config.yaml
n_kv_head: 7
activation: "tanh_gelu"
norm_place: "pre"
attn_scale: 0.125
bias: "none"
parallel_block: false
init_std_qkv: 0.0267
lr: 0.00311
warmup_steps: 200
schedule: "cos"
batch_tokens: 131072
doc_mask: false
Each number is 128 + 32 x the weight over its row's rms, rounded and kept within 0 to 255. Layers, rows and columns count from 0. Numbers have three digits each. The size before them is the row's rms in percent of the matrix's.

# k: layer 7 attention key, 448x448, rms 0.0394, rows 183-231, columns 336-391
# q: layer 7 attention query, 448x448, rms 0.0384, rows 184-231, columns 336-391
# v: layer 7 attention value, 448x448, rms 0.035, rows 128-191, columns 336-391
# o: layer 7 attention output (transposed), 448x448, rms 0.0718, rows 128-191, columns 336-391
k183 099:176180101140086150084139154180208134084136122115138125179159201134134129102174150148126127155154072149111181078079112154129109049119112143142095077042186126109149112111
q184 101:154182147126141145129156098160116099067222110148170161148122145150162118136163097155075200103085116080106167171085154083137117081116109126033139081164154124133144106121
k184 102:102143136164107096108082088122134117173187155093158169143170136117114098118140149137129179165072117172064134107095176132141129115173109098112149106163116146091136121135
q185 100:139158157132090092115144108123128153152106166146136073147143159108159144133152155122120154127074093041151118113166124168140141124197120126145063110120131102130115134067
k185 098:155087158129140124137098103121167095194163095162124084134158113175103144152075119151126159067157111135119089120114137125127140083196160130154056092045115130096166121072
q186 104:113132149176201086108172132086127123079161113147058114094124109086142107176150079080058142095099106095126134111133164172166101129091123150132158170140110118150132172135
k186 102:129101128140129153103119152137111201134146162148052099107106078080119081149157114123108077151171118085098127073166110104123105150139176074075184123159107116113138089094
q187 099:163096130099168128160124127088168093144137126155138099105151116124090088104090131169124136107170142155112121182107142091132136168107144120098142126141177090141180139149
k187 096:115170155090088170138177054130120212138150133155179173164138134171130127148144131129159107074102139131205174130153108123114101115084126145125129084144178171104144097119
q188 104:051111083102148077107155127153067133142172085165150104149123094072092140166166162134119138127150134127147124119123097062115074131104193128144080145174135029112129093094
k188 099:146140144151133086132137137147094146118137144128125093149099145128083115101115104221109149105143173164178050143163097138123142061107150143186149180128109058130103120074
q189 106:086123075100141145098148134147138105125114151108120154176176058124110049150119181160124142083063139106110160100127119094113168083083110106177149104108061131048197162177
k189 102:098123122110163140101098164082085074143145166110100150154157114140133157133076123171089100128139133181125161145114104150134143067080087098126174109125020157072156123098
q190 104:139140105150127105128116135179088123121165135125097130159139112127174139112092117110066088050081122129153127099104026158142160172076151171102154137171126161185132113144
k190 102:099119100088142175172154136119168087158103190124131115163108081131083105131103145120140160107117114135148172135168098113103109132088124116060111166146101117091152165164
q191 101:151110157075101128115092142129087093101072088137123148164115186094170154092170174108074134113102121057156169088119120066066097119113137097107078153092152138107176109073
k191 099:150153140119090117119028147150092135080124113123177105162064166100106107090104102128144083154147117167144107103128057126129106153153167084116104145120148187129121130125
v128 084:096092097101144150123149113095088129078092068180132146188098104159099171133155176137151115139151152165119093119101157074151145098148112140164104109164111149139117168150
o128 092:129173152133145090131083121149127119151109136097089163092129111091134125106124152096083106106151061095154112147080150173153134115133133078114135118092185143129128147104
v129 079:118152152152125089111169130156161090080181056079110149146161095124091101117141106158090119104091155140113092108151124075088085145135114214107163115125117032102109167143
o129 084:116142150088118133107069211156123143184057189149140158094078146090173210064152198137158224138197131132133149095140133108162120123101159078115111106126161128122081118176
v130 087:157121147103167128160126164112176159132143134127165139136141106067110136147136118089104135136164096127100126145161103098135146113165105147170063203125103197119106174082
o130 092:086042079100135106127120136088104044111101143093112074211116113193154160143155160132181108099144169167110118141123111177153095051114125122124111133024105118154181136170
v131 089:156129108116195140080157149113099087118157076173078141171170093170099136087115133164132173186120141121208119166152101116173144084112134117150066022148126135098127095176
o131 090:093143117170141145154112140144092169157137110099172149133089090128110133160134135055099150084121166130038141158124141104129099128099125148184138190047145115113111146135
v132 093:091118141120129113105117108131085147113075118128124203135201169123130131170170150127121133121112150130133120120172115096122150142157140154142162116125124098075143134122
o132 091:136106147153136130100088131143126095145140111140142082130121111163109090137084106123152151147085116145162129129122139116125106076093162060167092123110137138182077099110
v133 087:199146140115070125139143174113084111093154141166127156142132153111114088102186137086141153110137125150110065101107097122101173162134092110092078093116161174127115120190
o133 091:052156054146170173109147121058133136134138142119105107102087151082116143131064131175070096126155086103096093146105109103107179086103133199162090133161139119101096134113
v134 080:128109145160119135113161090081131075146148132088104162145146186117123089138159145099177149170138062140089115156189129152089099102085126120097102167142154153174071116099
o134 087:192118132141026136137097125160154118085141075173103075162132142061152122158114097149138143075146168145204102109170162138125111181125094144222136126158090169098171100127
v135 086:117136166110059161062082202114081132120118148153144133127157091110087110145133113093168098134157077109084128075137095177123131181131103090131114144141140115104161086103
o135 093:135164108114218190166145124109188128072167110178104122185118103166115104113153164148127149056103190159080143211127118099100150105138204147081105148115097137158079158099
v136 093:113129149121120148153151164138083103163134072116104164152128142177163117104179142135171127090093170084163117122109167103089138153138109112080105063108129108123156104167
o136 097:132155160134146134182083094109128171173189209099156084104092073166128068089117120108125131166147089158137123111106099091094120116179152150064127165128145166122122143153
v137 086:164117127128132157140168151146085128095124118068062157098113104125102149181098134106226131115182147145067102129142078134142087152131085095165120103072090153146141164066
o137 090:103140158113164027097131158159116114130157061186139069154170090080113149097182131115101089071084117129116109127085125180156194162087159181107124138188114131168115160155
v138 085:175168123133127124140093102207155112109070159141130109161132123132122065116134168136154099138108120125141206169140143092116178055133161095155169175041158117059167115144
o138 089:135099153147158147138103155125119140116151100193118134165144121128187161153090124138148058157193159087098096105135141195149153163088117163136093105184149105135161147185
v139 087:126137156109105111068186078097139159129123126133079163107148135157146094122121114134107225090095141116175162177133059133112106128156116159157095156145141163105152098177
o139 092:124166093101196135121086157145145083129128130124149165113089116116178113151119115107165126120156158155135119067137102140172182111073133161115097105122070148119100170156
v140 082:118105186146067135112116139122076196166103154104162139115117166119118142127164147137061104173050159082093109150079142087099191136155093111119049139103148128086109137140
o140 089:146194079117120109054102094122171101188155116177098127107127141139150118108091133070112130110176080132125198048102136112126139144170102121129122185133143160097114159111
v141 084:177150116096063155107168168103126129102149078162167098121155155087112067081104186188140135128129143123159172174171120107122075173120150148131154083168154053104108075176
o141 087:122129154152154154145092084173104162136165103099114132096086098157112153156172076117098187151133150181155065133209088159172145077099087132092135083138120171178130118089
v142 086:123101143136155127120084146103084097129148134102174203112142117082149166092100133100122112127121111153098163145131127140153123108146142133094101074095158077056159074126
o142 089:175111085112099143134159146100134164111109144149121166105102136148086087123113123140169096139094138109130072107060141119112168091167136120141183096120107136167141104111
v143 081:128157190155143074104162169106113122168137088146104179154149134088107086132081125079069107089114137108158094209148132121155145107095107146146088117107152170088132128154
o143 087:117110073083151153108066086133183138140064120158155083206128116157131136159113139163133139149105143153129186108154151157144114131120142138121125110141160086106097128113
v144 086:148093138128115159147108089132181062147139112115184162197135095142087093168118143155153089118140125123088151120092118091134104115140114104090153185061122055184114136136
o144 089:177166154132101110142133180173066213126127125156126090138060163117212107124075095176089177168154194142207119125138139142137149136098081158158190135159098218042140126161
v145 086:143136104137121167119144084127170123199106178139108168175150149130113112076134102109120122165114085116179068118097138155149141139101213121135154099089176144103170209169
o145 088:113142141095131144123071115102122160100136120143139171127120158174143103094097140105115123144163117130097118153173086167127115146181046079164139110157072133105096077137
v146 084:116112143128125185140095157151054088077120113120129080140121091158093142118132123149062104102134187078113149107167117170139084086185136120160097134112130166159086133103
o146 091:140103185141118101081135113183157181138122109083112093167160184104161072095148170124140105126128120130074154132096061110109189160086100113152108167137119100113153133103
v147 091:144171146163119074073095108138143178155073127173088137101150096145100169175065111132144157120132090085143107119146085132107139114160165117137113140123109152126156181102
o147 096:154138126119134142086095129103088078064128129094121116153108121095141118098208135164100081084121107128095157167134171121117167090100136152109050158098128175123101031116
v148 088:179144113145141111088134106080152140126119111116112172090134139149084095118192122111085134137123134119134095123118184170138128122156083109126116119073128117126107139099
o148 088:099161134070112089139150191178136120126155125122169100191146101109157129074113138123117117178115110187137159114149094120094107157090157134125074106101165150120119080125
v149 081:089084130084128131123159152203095196151127152096167169168149084133202111119147169156075182133152089143192163090155111098128163128159122114088126132142143134144120115104
o149 085:140159140174134174118084139072156133155139205174157140084138180124109195098082066094132132119093098110121159146123139084139073103107092094140056128117132163039147149183
v150 081:089083104076145168107164114100086103149048142123142110119105172119126144137094167100095153135124114101116172189096109144134114117083093130071101195099173122107210119131
o150 085:143127126160109135191119155120150084147097142123177158055145084122109122146152112120118051143115176145164094095111136158120160155170145136135138150083149099187101093161
v151 087:153140147178119124159124148155127126088166122140105140125192108111142142167160070124160153087122136108149066166108106114104109064090114091109131125123163131088116167130
o151 090:159138139082128089153151119129109085133069070111182168163138159132115186053115167094109096087148141131091144138116134122169160182157205180132098167155084159136149090118
v152 081:136096108139116107105161105090164081121076147088129140119152169107102126127170119117122177158079075037146115218145128136063164112152112054094113144097157088076192140201
o152 084:137139120144116168100106122142069183126141151125087193103131138186141181154136145121120086132088151205167104111150132125183073133085121189180079173138137101182109155135
v153 085:181144175145127164161069106144138145149120170108144092160137167129149143091114128101159133146166133075108074124165183093137133102072133130209136129146152116133113138128
o153 089:119132174090140158095082183125101103102172113147103139164101139106157127115152145126120055169122107149081181143099121154131134171110082180116121123133171089138115090140
v154 086:114100110152112133088170172183105123102119093088178165129158109033103138154102148158107119137131120110110123176073067072102126141136184163102125100116170118088105169156
o154 090:103115122080091131134099078130130159171078073133121118133071079155088164112123135106147131135201101143095086138138180121095104111090141112152150152161077153084107104113
v155 086:168168083106133167178133101129127128147170107186132147165125107120164160102097156119107126197192133088113143140071156077132156102129088151098152083169141164076108134126
o155 093:156095096148112063144138154138125085125147126156119132148151127095166114133113068176154122102140072131133083133130118144145091124160168119176077107099129122107190192117
v156 090:103136095091112145127177103155166081102089181102117083116102074108070065187108180144097118143100116065171122078141194155133156092145097138099045188166083134133106106142
o156 093:122150092132133147189112153097142143093158141169130212138108130092155128160166071134119166102091108166152132159123103089116118078061147144125203145147173089079143129091
v157 087:124141140171134132114133051115115176164065149087151124134192115149131147122112085121115161177136104134181147147087103127184140114089093093213124179146107056142099192128
o157 090:139069134160139120107057119170131130136148116111189175179118162095039118083148101138158093129114131150092144103149134134128167108103121128136099078177112151119175072136
v158 084:147113055156136159146174097109172157141136115099126175134106127120146153145068160109144125144101130087113124083167112080089117101168103148108154162136164156189159095077
o158 089:118131105124138111138121135137119177135159131084137071092134177071146106160188146081118108129191146134134136146124137137170152175127131118156176179123087161157129131165
v159 090:107122103201109088085078074099130078176089179159117110118172126121108146103131112072161105107086135171134110062094132144102100102130097145135098101082136136171132193136
o159 094:152209065112135149168133155145103154099127147090130099184183123106151125124129143094106067184158124125142205140124104093085154166130182136104099106173116142131125115179
v160 088:113131115134153080142136145185173167134130117070210104075133119119087159185148147126140131150111121210121168160095098071126123121164164076127115095164137114120112120115
o160 091:156170126143129171124140091120161134119134158137069157056097092107111135138126088162136114148192113117076174114160152108109139131135137130107134151128097120125121194109
v161 087:116173143156101154132125156109134066145130130157148150118113140111191079099145179100116076128121159106090091123169137130111070087157170130172198108089104120065132111152
o161 088:142151107157153116124105120124121136175196147105120113114163176116083121111113129147093131101190076088120149104072128105139195177147074095087150146150158104145179121132
v162 087:165165100122135068176139114122137184120120118102159111127131101097121082138095114083124109176102096170173158162115149096116141136140067149096093098155085122133180095188
o162 093:111135115150083164141169164067140114110151133153083101128089094136111157079142140150125184085137132198089102081100170148198120108126100134112117149174128116126100153098
v163 083:110091183161115083105127164063145088112089131150077150116133158126099111116131116144132125157161105148129120157147142104120170114149142086065077122213118181119124127138
o163 090:121153078103124135103109115166110109124149114063113108120110094192102123127134154114138185117158109173149106106111131088128131142102132128190083131076155122134091121121
v164 084:096137115067151115111148131072087117155082157180135083183118139173144154079156161130174162205169166148119119162107170115108171072172149091107186109106136098106127142062
o164 092:107183158172082160154099127156148153068106122112140114096167143131148103116077079122150070097063125089165115157148084087169095126146140121177089153111129135137061128180
v165 085:073145145161147146182162047148141124151157121153131125155116113206156133139089159137145120084134152165130113141094134131117122177169144139165107029116163116133171154142
o165 092:167164105106124110107135152149065145190142180123113128083086157115083077133121143126077121146128093131115149147150102137104136113162108088115154129129117087179111167139
v166 087:132131089071150157136206054100195183087086059148136093125133126117151119096123116176141057159112143092108116137079081155184072143177122060099187146123078128113114137116
o166 088:120137186150174139114109089227101026119091192110088071144130158203176148087134137077086145098128154118137099110162128113093155083075092161165157068124137208144110104187
v167 085:114104105146185138091160108179180145112110105137140100130169123065091096120115139135162096154162093078132132156160132146091147139145064083173123155153144139169123168198
o167 087:183076124124114135105108123106139122138109100116079123145045112174182095086150152135084129100131119095105120165131185151063167133048140162122115098137109090107134111100
v168 092:126161167099146168175169163148133108135160122101117120113113132121164133066203102071077094158104111137072095146109151138152208205142096092126087057149164119074143100153
o168 094:107118061150190094166159125088156172155085150146103135158176131083154079133076143155174183137164110128138168111148095107091081138114118128152176143093135126158134156110
v169 084:060097129123119113040159137171140072215141171106124184123117129102125113131174083094159155154126107192113105122125126141098111172132182102152137120147140106151198097139
o169 093:145121116137143137166117152119171178109131139105112114169128156157120174073107153166140091171145124021151079133134104174100118065191089122086103111125147114129085117087
v170 085:145111147136105111187129139110124173117130173161180146147161140110160111196076127127132127133170132083139151162125095115134170142149145136115132068173124117101103121115
o170 089:141107124128180140110089092160103078125122128179132136096116210131099096125158107156133113141111138112136093125130207182094114105187121090114126188127085190139213114167
v171 085:166151103112150112143107127137127109163126110144113115154074105142127112084128079101091128135115150130140097129125114162193110111172147122133104135133171127083076086104
o171 089:093101162146126133103136095141184158127103134115137116080188126133168065152187156091125116096141157155101149174156059149136162090088115157092131110108112113125115139175
v172 090:135127146132154049157098121074105107160139066119139153121177207163086105136178132107123175150122102120134112124113170137148127153114167078181159086104115144088112082078
o172 090:120183038133164137122116137147131176124120135133130075127088021150169079067120125156104125114112153119086130121151102191129133109131060160112067145115095159123082188167
v173 082:210102129138116067162112108076161180174119124107108195105139117174098152135101116126137135128118133099065192132124117132164128112068101183187109160089100147074154165117
o173 086:071158106104145157141119110141084113127123079120079109184116111143167142146137148136155104080118168155169082111102106170092164231173116135203107180172139095185115112146
v174 085:054127186112137147089129119082085139136173183150142128159101168174123173106151112128112067191215125205079089170049188144112064099116093169188117062161149118121136166139
o174 087:149072127174089135167098148166175121159087132083088129104141154127107077129167147151121140107115153106137119093135068149133133121200116117114152109090111132169121143102
v175 081:168064127105094155144081141152160105077173119090160091120189113115105155136131115110146093142168164105074120097151134142096063166133098111089154089127148161135052169121
o175 084:058156118154089105087153103157150105135142095120137132102148136166134110127131174133089162081088079097133095138101078143131149181096190144134126154125128153141208146095
v176 087:172085091094094116148142094122146143125154098088115079101193166106172148127073157123137195085130148088105117161137163137093129074137166155084120167141106170117100117116
o176 091:067182111118171114140083119150059088082120187150114091150127145148094120163138154160082080122165126121101086142176141117135099175125132124127105124092127091170168088119
v177 084:149137124165191144187151103105170150115133078134116121069144139116080143121101092072133178061150127128118129101111064186110061109105136108158139132107162107132175114122
o177 087:134159114068078137120097204139111084143094139135148118153118129194141105116112148141087087109137191167064142188150133126126148167157110141127123138106105172123133119164
v178 090:173150181127054125144117118125107116113047094161103154168136094109087128142189174151083144134149178103126117138123168148112123175126145141164148119126102121097136147142
o178 093:120095087150151177075153151153178122154189131085085177155108156118128123070112125108148089088111070093115183108112131116098148101110211171161108100101134155167089111185
v179 083:119106093140185147096074146131150130138161174128077125080102139126124121102105102101134130135121084140155128088133138062115105105150072137121181114091101121122103112085
o179 091:140159139113132117159156168108114149150167136122152133146192137188107142140093127121078129096131150128136109162123098167155129112144154137126109111131154195099155104109
v180 090:129087182150102113139112141135223175115055154144081136141074132137093100096171125067157147113167123115130101114125196112122076162170136100186161097085211126137147181120
o180 095:140112091100191166189121105134147117132173107103170107140125130149159125168089128122159135147135099181106176079141098150132162086102124116080132129135084130151111141153
v181 086:056133122125149142073098156089083106103142165161191115150126097090132135110162104172137158142164124119128044130082101132120196140138106121165132152085095115116114056140
o181 090:140136127118107120139116144094157172060118089141110085112145098149123127099127125087129110161139099137107160070199126106113115128124140145128098058079158121084178119153
v182 083:142117095121132079107114093151129191057139183158099103114095117109182139113122133118164144173173098100101106122101186117161138158143105179154085167094095148135091118152
o182 091:128140159112160138124165144065141119219161118137134167116124097097152150168103141139146104133081132153114138153111140059098142089111184081121146140157112129138171097128
v183 086:149112088146138169149021090075163098114047166146108153044192125105188125125114083143126159152144120114112160169145168131100104137163150094120119094114166116125178139112
o183 091:144071166117134147146162082101062155204218120066106040185177139141135181105073115095122108112092138142169118089144101151161154196149103200151112164159091161141119122106
v184 086:154163068089101103102160108191119149136137115142131161113122184186125137142113095181091127122119121107140175182128187123141115154147130107171086168114105122155146116112
o184 094:129040143156149096125141083091117084177088085094102145113173073062146119114135117153144144084112128163129092156148094134124068095119190162057134090111139186105100107120
v185 082:107109073191144123111189135144145142084167139141079125133081159129161146098097116113188086084138185084142113132138192121124151174137072114103065141170127149147098136156
o185 087:150170178100171147181053156119102113150110071170144144093151129125109102172115148087093149132093131138148124107163112189162154068093133127138073133132146202089211102076
v186 077:194133144104183110156173120108151100088093140064099142176140183111097173115099162118096081147174149168070150093066144143109172112172065112128184125101130070128097143091
o186 089:102114145107081163180087089121175110170153102131148140121180140123134125104164145124103126135092099093119142127130122113189141158162134150094111159077101194160065106093
v187 083:174133129136098131106160125163126072095143107060112154110143042058144145096112091186048131169124101216101111132127092096142137128150111122143126145088170152087118121102
o187 085:152138129143127068078130180059142100119119171173090079096169143185104158122073172132142111141097155090172159112189129154159134070116122157172132094088083089135102126110
v188 087:131075113123138214156193136118165113141102139166138069063151136097113113134140122138156168126123133130190100119100130169104151151130110103182107137173115168135131110110
o188 087:107179170166124100109096070159116145143133139131117164172116099104140149066081116103144069110161101151129127132113160099103111077125091186106195121092088102145146141123
v189 084:116121155082165108113103136094200145147111154161150122181152141178052157188123139129168110142076095132080111156080108130134063167204111060085100173090095145123151094154
o189 089:141108100124115142156164094113099145114163119148115130084129126136138129099111126165096141106100187113174139128128138066116146088113162183131150120093174170144082106119
v190 090:088156184175194119129099125136146125160148179152166121150098067116201131099093093138154145123146175156134156139062112097092141143115099150146108131144130131158132120101
o190 094:093158118133116172154095177111142149128113164111111137169144138118077132123153115117111180166066079149128157134150164183174137140163159126093149130172098103149170122127
v191 082:106123101088134122137074124155146138141143070086131135136124117130105136150164138163103163181100173112072129099123147205102178141125111102080144161136099113124087128107
o191 087:161120152172122145113165082111091092125069176155095095134093135135091163086130138094145110106157117126142101181132127104146100053120185128115104130141158108134108159068
q192 071:115108108103151084079164150107196128117147152153198122083118129135124077153142150115096130151020107118107142112100095146133105110067144158095163155165105148114102096169
k192 068:165106130124152166105087120096115090117094107118087159128206149112140137165204111196055147123152137132139108119113132060136134118127177159107113100171142108156109133143
q193 070:076105116174088107134144173105148166154096130141187148147144095118143107190087169107125097118166131098103162145086147156148096124181077128126169106156092112161110170215
k193 065:157124171123153184106096073159127109125164142132100164148153103100132111069094125177153138183059120138117165152200169118109082156101083148171138107091119181138124114173
q194 067:116156120115105075130135113165114081095138101126100139154092123130070196107181122122104103102136150113148193131134117169114101127134088193107202155091110174069103187212
k194 069:185133144074103141157108059159192113092175143134120146134132174123132136149085130140135101091096088102100121113137143137128125183121100099146084133081201063155139086062
q195 069:131145121077155159189161086200076181110160125118156104129190161105147134128158146109087179137128126122145115163154092120161153117138105088142093137176168138087160126125
k195 067:102094113154087185169132118092109069145117158136139070132132176128063148179162135107152067150095128116246162129084131088049106149071111131122122158095127088106111144131
q196 081:112138079094206083132147112034156084147147166074118135140079189090106116148123104124125127085126162118124157132176154149117145182153145166149087128133089143072134071163
k196 071:150151112160084114170121175152097119186124079118111139108147182160126098159123145082176152105094116051139159190149135081092144119172110103158168163117100142076138193119
q197 075:104100097090158082077159131055119111109102157167161114153124137110133109049069152157105072119122175056152155162094158111119161154097110185097186087140130138090120144126
k197 073:148148132139147085151120185110156143134128081128139041164079112135093200192148113154129146064149087117083072117115121137166168081125079118110138172117112196105199055126
q198 069:125162102121106107199165138128126206125181174135152106130134123109137115108175123068169152146167176136160118153156150115178154146125152120147085137098072215099172105052
k198 073:103123142173142146145146145166104073209079052085104121110206112119176091140115157114131092206148166079089103142142152094163146110168074174101125120082154075145096129195
q199 084:140111069141151095114168145121171136172081093125150183156080102166136066062105118126166125104093136096166144121158195130087133135076068166152162094189098136150103140197
k199 078:141130031139078142127130146142112120093109146130125130094074071079142168172166136148133061120099138125052129083130108153134119172105109107129154115108099159124134176087
q200 074:101127174085142092119148154063163152142108128155093136104102128127176150122088026170078122132097185176103185094113127140152173110155158099127104171095077151124182118119
k200 074:148130132187133113120131151135077078167146160172121115112151137128128146112132144065154098079113135132134156120079165055130166139122131151105114126152110105142133110083
q201 077:114114191194138143127181195145091108113185102191180144108075157152170095182109147114109206133149083147154146091124165155163163133070115150125085121178082183128086106196
k201 079:202127145073128105097133122129138158088155137176145064139148072127083107142140126147166127124130189096142108115152114087122164107175130114148124144133123166098164073102
q202 085:173138073146168079132116155109178113101098093142143147157109150151122108116119117149170078076130099058110170109090160132143111155112093109104164107140120139083069146110
k202 080:119162097134118065100090114158120122085093103104137106103137195048102099148146106083119119115095140133135126165082153127138135186072054060105120122088066078097200129174
q203 090:156128048116156070107146136035119103136083135061117116142103130133153069079092106119141078098171182101128163123145151170156125140113143168171166058117128130128084140117
k203 081:120122102124108057096131127162115141154166107103071065142080122035134152206109106097151161132169102079116152177058114165102142133174095188100132187124091167081131124112
q204 083:139165212096108156140137091157075157151105216148129068148137125113104114119087185111190163194181159195156096100157082161126124146187121137111088151181144132137132163068
k204 085:152135111104106119141101075124174124052142098111158154181136088181184095037102129138144102148142177231129127139162122110086133128155113167191175145113138195103136098074
q205 077:181167149209223117170144095153095122123145091089137107083143125039151135129134132099117076147139064183157178092112131127135075131186116140140155161155143119160145088103
k205 082:107136155093084124120121131137079177101095136167188129133108089143087182157179095107138102085099108187086151134149146137046133123156111157179118092123142170132136082121
q206 085:092127166119064158141066112070077187158100136134086098167162124161140141120142158093182125154097127147131142138153159111114074052162164153182146203176085166132123169098
k206 089:162188184172131141121161092051176123117108099137246126142118156171145111150108104152124097194075133105125142131122186207079154136131126138130169113166143153132118110125
q207 075:202104121128085100106064158065152132168120027136135119168145175145161142096045114110112090132157123109108172112154134113136146123094129125182159129136147206104113159113
k207 083:117064097138167083176100077105112153108165153133111119109138167136173153146100169079090154124142175153162183073092149087095114078128083097095119105140109126110104101164
q208 093:119116145117182176106119087139126160193087099147171122086123113147052101089113178180092137090060106116180123081152121161145141115157158133120099145156137097079136144142
k208 092:132141176099160107140098164099133118108127161087136111138188161094134157064106140115132115091178118158124133162081118137158152128113143050074140137123111163143093111202
q209 097:152108164146173134134107154118105133146113151161136066119165147124135138135123111071088166139092171083149140112139101147154110094149151119164157154119162124168137150126
k209 090:128067103126113172146108109100127133155147100142161133113141127108137123164119122115171060183101133135092076174160120210115122109200176140188137136140139108141084078107
q210 118:095143152145141168110144132106104141135152130087145174113075058170075126201175093147112192152145171139204076131146112079152143093164144158114136107126146090123163114110
k210 103:135142115077119135190128086074137112109112143115182153117164121110055170094219094124110123096103105180177106137110114092135140111128089130087128131149131149056061129115
q211 112:090123140092057114124166144131116145093085148162125131076181130114152082093102137113094158124151122113137105153123088086170129097097151155126103129144128154121124121110
k211 101:150029148159156100082134134134146141205131157148074143137106093126133099144137114130092121078129136085125175139112107172106150125091128193102111192149125124113097105127
q212 104:065120159160153155144125102114163153130097121094129157162108087178134127178091121166120072142119190143080110176131097218127146105125117139110118123123132136123160146134
k212 120:088094176152124143127140164142135106102115118141117172133126106139194120157073173123163148172133171164118158149173153146089111128128120093095136077190116178099080094133
q213 119:160112136161147085192136140079159115084168145151153187222109125124139068114123159144135108172155081109106081138135148115125104087090145082079117132124125130117112102097
k213 114:137142103181147094168117144140120174155168146143116172202094133130119066177206137144083081128121089124109186154106171156094135137145126104145160152143105121108084136013
q214 112:165136146100110171094160142116134120151162138117160127114139125161109120149111155143110113079086140110150137134102146116153138131119073069105161113117119122142114113156
k214 116:108132089125102108128134147139151104184076111127176156098136113117130164200067066108111102056117105046114124090100130061136115149109131144076078130141133191139121117125
q215 109:084132093152110135119086129178118082102116094142142161122103093078135131142062102104166124162134113139089140183161134114082098153134146149129184182140109159148108133107
k215 120:118103100134174108101121105187049179154124153111104121104142116123112123137089097138146148110151100099120142129176098099073125126143111154130126163151114088115092164084
q216 125:186105079143177134148101100089124115065131139103068116082083102150066175088107131125175107137124161159094065100137109098082036143140105141146106126104138136174119147105
k216 121:133129128154148109115054149175126121110111130133128106136194085112108122111155120132142158148101090109153088124126125092127066212113087105135086154138123148140167113150
q217 114:110183127066105127109114073117127100093125110160107124192127124136137089066121154107104125140076148154162163104133135135101097087143140147101093159111103108092156084060
k217 121:167105138081125142116150133097158159101136101152096115129105098133131116092162112116146111143066100228102141117084118101131171110108095133141101084093092128153112194084
q218 125:115169106097088119092116084143110125110180138101099137060112141103133212146121086152099121058100068115109219145133087089131113130138120140122131111091155139177053114165
k218 126:081148154086129123126064140114134146128130090122121118122087130114081147119118139147087124061114109139154187093130138114106121136108139143097119137131143096153139097069
q219 121:097090146151144090060078113126147135102153149122130129193123124145100096121099109169163085095120166114067075119114136150100102045146127118143122112121062127127120133120
k219 125:097136141163160128100083114086162106118143115164071160123108086119123157094121106222167090136111154106088107157160086131109159106187140140142111126093084125167083122141
q220 118:147123162139146156110150090218111097127125121140152109142110134134146138135119087100141138126167117150129152135124113161157162204111123123158119136156155103102151168160
k220 120:131149131176085078074155095160183136141125153117097148097153138182140097097049151077116086155109149216138112109092161166140127134111128106162129158157105100131134110099
q221 125:122129136117070094116087113141121137125151172164107153123130129151139180138132081111100096179141178070101118174141127174126150097123071162136183120136142108167173104178
k221 129:122074128180106121164167114080152141128205142123119148129158115119122145134092174146173091135109148133087121148154139127099134076133111190168161127149089089125092171120
q222 120:098121138046160149120139122044092124095094129156160112169097065181176116127129080147120134157185078156130127129077132170191167071116066116096108140180098137132074140116
k222 123:110101113080144109122109129096122129123168116152115157161042074146190117087137109171150183135174141155177114089118135156117109104095144163114109125123168134089137127073
q223 126:087138099175132088137138113153154104164123150192153134111163154131190146100121125157093049109125128058119150141105153161108172116137128098137196142148122130113154092078
k223 131:195174092113085084137121165169169145089143109154149113078139099183149140137120053132126114073084115137064133165103129147167124182091127078169161135213078120112135121121
q224 067:167115134122152112137162109159159202065170153169056122213094103125175121115159120160148136115100130115123122142073133157157122066095154093127073115066146072164113121110
k224 063:193115176089133110140127120114173172089123109137165173093113080062143135124101148116109092122156144097112136088099130108222051104126130077088204146138155158101109071151
q225 067:189100095114169108071172076141134120164099109120146147111136147104154154202108142115069107149126119112072119094078100167131046171080094150156120095191139125127126083115
k225 067:185167178090142093091154137144101095106056184093085204198142086133129140089067143086124099188137159120086180075107158114131134102098127129141184146151101110089123092140
q226 073:138084126162131171160150106102206135124074160152051074114123113104083116160170072156127117114089112115137171147161105146100141096195200127129064142136175135082170130154
k226 070:148112140123123112134179135073110107175153086181148077187124129102144093115098131149171164131163106118183139140126108123171158122113099147112102149171125167091156068101
q227 074:123132129159146121140090143150130114142128159162136129133135122168134113140156107121169160182108109140133106050092126132114078135075066132150166126078096020197103139171
k227 070:084139163126168093131192123123138127121118234062151162097119095071108142066088117097117187151133155166189164182160126104168101108107176152092140097141167155089104131068
q228 073:123166239154085169120109086130070106127157179116050166140178182135132099133191187126182117122128113140138089119166159106151156084123165118098083166139165122088088153053
k228 074:087141088160137125145154128177156132182123104084148173057155141136157138234128206168196101155129127138136098141083100143145093156114094072178122138082147118125115083136
q229 073:055135166112126144094068044118161147075138090097124099147216162103105184103119141158145115130087101110125100166163088131168119105169158138119071135226132145129139091116
k229 074:249126072143166100181175133107159145069140135103132135127152122167090086151095079116120114135165170151192181129072081073108136150151048112178107138046158151106172151130
q230 079:132100159146081177148145109167119135157143183078125065131180224141097144191166137155116142171055144141196128117106172069114136085139129180185117145140177108123058197104
k230 072:167064143072142148101137139078126152050134093138175113159085107123177153102131087068129095084094145097069134121161091176087101135162120123140125109128164150178102088161
q231 077:102132103098120133123148132131113083181132191168129128165074135070135113086157177164112157148130172149141165171139119128152143163134149160120091103143107172084120195061
k231 075:124149104135157127155107135132228125148113153146086175180127155175155051129028112135094112135146078087103097140102159125154110067126184174157097159143126140122149134114